{"n_layer": 16, "d_model": 128, "n_head": 2, "n_kv_head": 2, "head_dim": 64, "d_mlp": 512, "vocab_size": 8192, "activation": "gelu", "norm": "layernorm", "norm_place": "pre", "norm_eps": 1e-05, "positions": "rope", "rope_base": 10000.0, "rope_fraction": 0.25, "qk_norm": false, "attn_scale": 0.125, "bias": "all", "tie_embeddings": false, "parallel_block": true, "init": "normal", "init_std_qkv": 0.0584, "init_std_o": 0.0, "init_std_up": 0.0584, "init_std_down": 0.0, "optimizer": "cautious_adamw", "lr": 0.00111, "beta1": 0.9, "beta2": 0.99, "weight_decay": 0.093, "lr_head": 0.00435, "grad_clip": 2.0, "warmup_steps": 560, "schedule": "wsd", "decay_fraction": 0.445, "decay_shape": "linear", "final_lr_fraction": 0.0, "batch_tokens": [8192, 16384], "seq_len": 256, "doc_mask": true, "train_tokens": 114400000, "steps": 9629, "dataset": "wikipedia_en"}
Each number is 128 + 24 x the weight over the matrix's rms, rounded and kept within 0 to 255. Layers, rows and columns count from 0. Numbers have three digits each.

# down: layer 13 MLP down (transposed), 512x128, rms 0.111, rows 177-201, columns 0-127
# up: layer 13 MLP up, 512x128, rms 0.111, rows 178-201, columns 0-127
down177:104123158124114105134137147108149098082158106140160146222087079148175116128106136087110151118138132161137146157123123100124098156181194127136143145124107149086129154114145118147126089117126107100120094121118113141103136078120154120139110158126139122145121162137119104146133147136109162147131118095098135133129107127141114139119112131072131132129154135111172142100117091145164130122113
up178:132134138181128104149154102129128099100158103064153174116129133120138100145154120141121132117132131122098123121155104133135130079111165076158138165094124117110128138118097134133113148095127141139105137144085158170084149147136130163118140087119158153093109114126143138098095132170134124158108114165119177130139112122128132116115130138152141160148085152127093150129171152110083126131136
down178:133134116124162148118092110147127128151136101122144134139137127172093146108141110117114117178145180139102123148125150103136150121129119164137145079194116139098115153131127085128165143148110086153159106123135098150099074071106106120122113143118123117130178113132087129168147150075117101133113151140085151094117133113119138144104137120097128132116107167157128133126117142125163102185133
up179:111130187137103113133138117158111127123116101094086136168155176120136078096131143144144092130103135101136126150105118092120131085160155120128113116091135107139142178126097129154141138146115129139109154161081140131122147113133159137136137129103120110137085091136162150085143155164132099129109155130122184133125136136103107126139138124165154135151091173155092143155111125111099104104114
down179:157152106138146143121089119126117107107137122157135156105113101156119138164112128116093128113166086177102137116171141167169095135067191085144107135155140169113139108126110112112132138115144082108174099092148111150109149159148100124131149132113148155111149164099151096156112136089122124132163070129141117145139125140155148141114129138092120128156118102099105163107125103128107133146145
up180:152136130118099126135135128139151154162133104102208116152096165134117098140157123135120118116143064102149095146107116136130087103126126116177164159109098082113118110117127115127129143149114175146081125135128125079156142144113101155139108170145173127137109146129154092109131118129110147125126118136126100081169175102124102148117110108135077163144120140113102143155123132084157144132088
down180:126116107128132180109118153118127152077126129126107118040148106141111137159092153090114119142119164114160110122121126090151145166150125158085141124119095175121093163108114098156124145134159136146125083150126149125141143160097114136164128128162136132156116095112122146157119136136144140162110128128091147131139118141159115085133109133137155128088187103092160098157123114152116133131095
up181:080134122168116101111131094155155115141111148097146159099116120136150105097130107162163166114083145143075116145163136136158149145123131069121116142112123107124133156094113129141147152090137144137102101137133123108112073155169075166098130128142179137175149098123137147104152172155140144141108125123153101128110126108119062100122097136140144119149154137130108141134148125170170171150126
down181:152108146073127175108109145124119118082167181156115087238103134125132144151147123166118119108110105135104129096114137100110148152142098149096120128143178122109106120140153099115124147126176146105141133098098127147145149135131154103138131157167071119132125117117133124168147101090138085117091125133126145116136117153112161114136130160115131110108161108095094160147105151103150142120146
up182:141158164167126145104162142164129130126124153101155168158119117136157089121119188111151132152113103143129160086120115098120153147127142065086144143094114139155135133137150139166104100144117120112138111125129139143125056131135107157149123107157124108103102094104157150098102144142153104141154123105120129130084165145168143113133113147130143130153095143079120155097082108094150097091123
down182:171105145139065132147164106127157077098062155135162122122112149130129155120124146114119091083113097095158080145164104127166158148154137128132175099153133129120130114134107096135103110139108135115163102104124176062145150150102131100078140127134126170120146153157097080141156126151137149136154139159109104107123110147141091146132110128113122132096134179130126101155101185128109119167115
up183:129095158119168123124166138171142141178116096121122159136160138130105089118157191094118155104114142116105145137097118103152107135133084150141128140163146108126146126111140114174137138098126146118129142160082141141133113131085125166143143108127140161129101154150189114120115169171104102142123081101162168145085121104116108155076121131165141148118089133133135110094115123151105092087096
down183:102150101105124152128157126137125095110104124172145109129121153153139160086170133084137150084118171136157072129097129157120138146118127128087154117125128090137122100152152138137104138114108119150113117107111125107133122119098102100115127148151146142094166096149166132122159108173154170117165149140113106088180135111128130099158120124123069113122171122158131133130092119142121147112151
up184:140098152110129122144109139155144153127125120129103139119151112134139110117164158160147149126132159116131153115121126144173129094126103139102132143110124125131145112148138140170139135113069161105153106112147098125127130114140132118139107088137131153130060095141129150141109138139137082148171086134127151136145138132140097065139119145114122128128076173116135141121148125133081118112148
down184:112156109102122155152102156133114121142143139134117117085090110112144124137147084142147137162129163125114108103131152135128119155128141148084144140119144095112179087137146170129116139116122115152081152134131142112150097111118142102113104139102102139149162109095142113158125108124115148141136176108131111182142133124125126142132111129105119170144180079144151084146081111133142110126132
up185:102154115128164119129105129126150079191111078115120130133086147116129103123124188134188112130141130085126132111099110117122131077182126131126132145139122128151142172096124151159116146120066137123129162143089124168090083180118123163154123127118136179149084144153135120096132140134153147119126123114120183137106124138128113148096115097127134118132133127112146167146135128110099153106101
down185:116109138113119159121150127088145164134116094168150152203081179135137130129125080106120139164115149134128149121101099142145125117105118136103161119158153144155131099138132167125090093114130119077110108075145144123120157105103146099136118147116125110149144152152103124104102089120147123099133118140141083147126103147110146147173076166105130159094102143116147139151141152138148126140162
up186:134089150132135060126101141187106128126114123116150148139112156122103095096141137104178092111127156103104098129093150124135112123123123120140128161101144138094137136128158119154117177163084135144092178140122132145106154148130159149152148075119141116105111121145148136133077116124120119141131138135127161113121148125106144115097145118099137137146113131097100191121088140149146127125112
down186:158146081150139184118161135092132127134091131104116131118151120131113134127113117126149127136133096162097113169183116157156127133076131116121141120119146154117135138126130121132119094131128116132122101146114115143127100116160106104103142124128112147164128139133103109144159146148159137121131122106159131152097111149130143110119127203125082142153158120140135106139149120127075099108123
up187:160132145137126161142131123135084138137093101114124090130099165140135143103151127125106130162155115122130115134111077140126115109099128088160136138058155157110158170120117116185149098159092145135131124124103142099123107156143132143164142126153120127086122137141145155112083131128165137111133098132148106127141131104173114078107097142152133099150126147146097157098134111117099116139149
down187:118115117125146127139113146097107138163134132114119132126138113112094151126116122161167090082122154204125149161125110116125112149123121114166109143135111138114152118133133144122125119102098108143131116141160142151178085144149112134114071121151107102147117118135126084133167167125129132117132171155105107092149098110134128141111083130120120128111136124145176107135111122124126145156140
up188:095121138157118131121145118179160109173168137153133120131133104123111102146110171117130096077127132093123142122161124156146120154147113110121136128142166147113127112097144143155124145116092114092116117148142125140117140120145144131138177145138113127134052128117165090113130143130145052134089146124153196108144097117101130114092124096122083089114120103140121177140169139150133131129105
down188:132132134147154166126113116102135149120095092131066139068088154156166148099161102155142115165134110133140119111097103131111132096144148137122091156173126133139170147158106113117119117165123165138112137139105116123147109159123107088133115121125167103117147122139142155155090108147149149137145112149110081136103139137123131121167111087129120157149139121111136135146111123131093123142132
up189:136149108131147115088104139144142100174111133098142152130122146169114150164105113150136115115132079134102132122115159127148121122124140079149116145124103161127124105114122138127142137170111119125113148182129112144135124135127143114122180162080137128171095118109130128076128118130161099091155122141153157097130166104088116129098057127132118127164136156123115143153160101133109127129158
down189:087096104151132159144148139130118181094137109148136124141136126093095120147135137119151138168128101153128136111123173145097086136111136148134155178110122106125117143109154120087132128149081108103147155130092079101076130121132153126149103128106117117131114093121105139144125143131153143156087125150141112171130091162139148135140145130180145135130070096151151113158098141136113147146118
up190:147121142181163148101119134127146122125141118108177121180123129135147119115098124142123149118141136107090113138119105166154111114118094115116160179122122103113118158139098140176143156142121158171089116127111092145146144130115125121153152093127124102151110113123132147105080129125137117137114118077178124087173135139136146121104127099141111126088124108080088150153153096114142163137105
down190:130196124123117058160110124131096088145141147154094141150136130113211122035149131160116105129113110136101112145153157117151144189130145092104114142138130128122179185107109092167134126119109142123102160163096095127110068134086093119140144153157142107129125138135166140161106080143141112109104135119164120108112095122122125076143150133139141148173055142120114151122096128139140149105152
up191:096078117149146074084117172151113102116185110106156113137159152108152138119158148166113111147108145072151114135088097131160106091121129058146111118150141133104159129115126135123140134115120120120135140140140139136133096200132114124156108140157139156163115107122119098111108142081128120108107179134122136161092096139134169128138116155132173106117120146115118157103146122063113129088086
down191:130158131173132150073124103107090136173114124140122143117104127135119156096161142144162165111155082187155080129150133110113064161122110140151134114088152113141128109101131112068168127172183108135131125147098152145127102083137136128116138115160156142161113137112133111156091132115161125114079103151081163124105115192116122150096127092132125099116132138107154133108164145114138124117122
up192:136123097168123149145145128102139133128138114138088183133145160134102149118118123159111156166161154075124167086107139133123115128136100144091096144133144115122174118122120157150127154144094139122130169153146142127119103127166093118131126091148089148128068098128151093059131137141134132111106106128121114133113134125114096115148124134127143140111094149167132124099105153128101106134161
down192:127139139117098080116121133138114109135104103114155103119116127133172113121132119086139114116127163143122085143139106121170153136118119138132168101142132130134113157159130124119141111109179145152094118072132118119136142104084133139141107129079165140118144157133112155157115110150165148164142136117144123133142143093117138146095139129155118142111176122105119166125114097124149145093113
up193:127147125190134144141125143143176124099118123138147165150183137102134117146137152144095108125129132134150177162143129173136126122119131123102143133127079124110119117121109122153113112127049149097140144121115120084109112138141070122151134128141086111132125115107135147117089155173140147117175165188121112083109141075129131125137112112143102074119073129113158135136152142133135121099129
down193:107106140090153083133106177111088112174112101125107126145100145154143141141096086111135137118194160101092113142121157094125134113140163134173170137135137070140145137131087111117119145130177147125122105150142120128117144126137141126133127124118125120094136120117131124134141127104119108205100120106136116132193144144111128107122140128151106127126160160124137106117136132120114133143099
up194:124104164112149106129092141122129105136110138128129109134118113134130149128135090090097117128112157100138137159131107136124136117136093123110088159100155145109124106172124124145158138133074118134153154126121132122149138184096150100128138116099136133123108140138166060171126146105130109104126136133145150115140136139105146121153138114152152124074148136089128193139135144128124136087137
down194:105141099170145176145160119119122138098121119130128132095119136117133158126124148130134116150112109129117143122137122101163123141104103148131151096126113109160115128126120124123124120115099176110091153132103133157103097132161150159147110134110122127151107179152115165104157123169124149121157104071121116150106116109127110131139117136126102155133164129144136101080128087158114141122116
up195:118148131136115103137114083186144101154123092141122163118106166158109115138164152119146130133161155106157104161113148097136116123108152095165154127158105114143156172102093107181128151153072109140118118135143109129098135135114113138117161152087136147099114140145150134096097105126098158114122145147141151112127137094154104112105137081203114102157094196121100150118115113121132177136117
down195:165085110101140164103128133088119138137155160131109102146117100099148154114124133135112133127097118152100144114124176177075160150126147139117106152072178150113100099133185163098115118110229157080128146121118134142136124134159163118157129120168088120140130142074106106116130154140109110112145121117137092095138122169090141116131131164081117167106192109107112126133109104115160114138140
up196:126090158144116132105151098166092095185132106128166165133147143125126100150111167140175151128153152090140171138089111144150161112155109125093131130127133112106082136101144108148157150167101081145113103154140119129103143152107112136123120138131102107148093117130132103120127144134142083127148101126127132136155106129126118125116103086138109093131099156127130102124157142097138134118110
down196:110127120101082099150148111120167094136121111111076102103116118115148148102116072158132061121146117118138112126139134128142133133114143136143128142110142141141173117100095108114081112117125131117122138167104112112131094128149113126107110146151158150143183164133086139092117142130164149165122165136123129161122140116153134128117151130183102108137170113127124144120152143125166143150152
up197:091100152157105093132129124142132128128151118079133099143116129112094110160122133114094124147143121137130148191158136153134109089159110119181136137106129117119131151120113157121124084091106157133115153171110129155103159119126124125113126153120143150125137152136112118107069139113121105153136149165120110095106128135133154086114114128157112124153111144159161170124115121156076160089126
down197:150138106114130137167141154115111107143111118133131138209115108150135166106108153133102124134122072154134111093151150118134151133103138132122112106135130125107138137125125123104118154150136099120152122113144138120113117165155127151120146148155081099134068105137153118161181143143129132132101115079127168147095118152102136143128133153150146141102119119120128152160132139110127085110079
up198:119093154127119135136101104135120098119152127119164108114124161142097100109132172147122176164099138119108124134106146115143173128124127126148113154091123147111165134101112145131121154117134121164131121136130123098157128138074128157170098107106169145107085120133202108131135118145121078163110126111119136080167084119143135123091161096139123115151111168175151104159143141127099155096141
down198:158124129142141136086147158114101145137134116115112121132128098124171158163120091113121095104130186129125150141132145110108108107154145124130109108120109079116124108136109109103123124144129122120156104145129160121114126112162165112115139157102133137114124163150090148130149164135166131116088118132153117173128156162120122112108117135137126096113193097127127096113135147109114107148138
up199:149079151094127118101137133117156087115119108164116124138142102144129146122155143119139161124096135090114111192109101130149123104180121077088086142106096141123142125146123091119093142156176155114119154152125117128171126176130136159145134119142131116141063119099138098132128133140143157131126131123096103151124120120100120149127098161136155121147111157100112159137181120141114085152126
down199:147162108148118111118127120127140148138075147125123143090116135117134124130114113147125133115107157161086144120107101161141135159119153191135143065111138157158134135126140172146126114140113153113100090129124137129107122078136111078108125122097130087098172118181145108106118167138115107138123154129125165125110133114096110129147123109145120143148158171130118123134105149118140149150104
up200:151144162086112148112160098116110084149132146129097105138113105148134091124153135157170142140166136154118073106145114189163130097141117111129140096101131140127134159122096097148124139119133125143129153145092134129098057171116133143183152138106120136155122133130107112119108133118130131112115157136141138137162147098118111119065131166176134078180102115132176100114115085188114148134131
down200:130092097124134116141148126131107122117128098159144133144130170125126154133108139098147113133167127090111135125139168135116113145086158166116170109123130114124114160126172180144126080108087175171113127134112109120160114104112101149109146079129070153146128126104110132098137121160104157070157120165099097110121111194109080167172121171122109167124115137137117126118147154105111143132093
up201:137088125155103140126144102107142084146125113117116151142154093143180123100151137120104177104122117144125117161146151120134140097147135119084168119134091154137117165102154141144189100130066123201118103141147115127110103158158111154160156134108152123169109138118146092178113141136116136193111110084136164108133119113118136130072097098124104121146124134110105124131173116110117087126128
down201:118123117164176116121095130135118141130142131121138136189133133101101127129115127111124125160149130150145126115153073116158158107110085138126129144173120118139151126116090093077124131132170135119158138126106168084151122117106136126126139101157139126093112141172130091142127140120086145099131131160113147130104128163164090101133129089116107212085116155165139105111104138167112109120127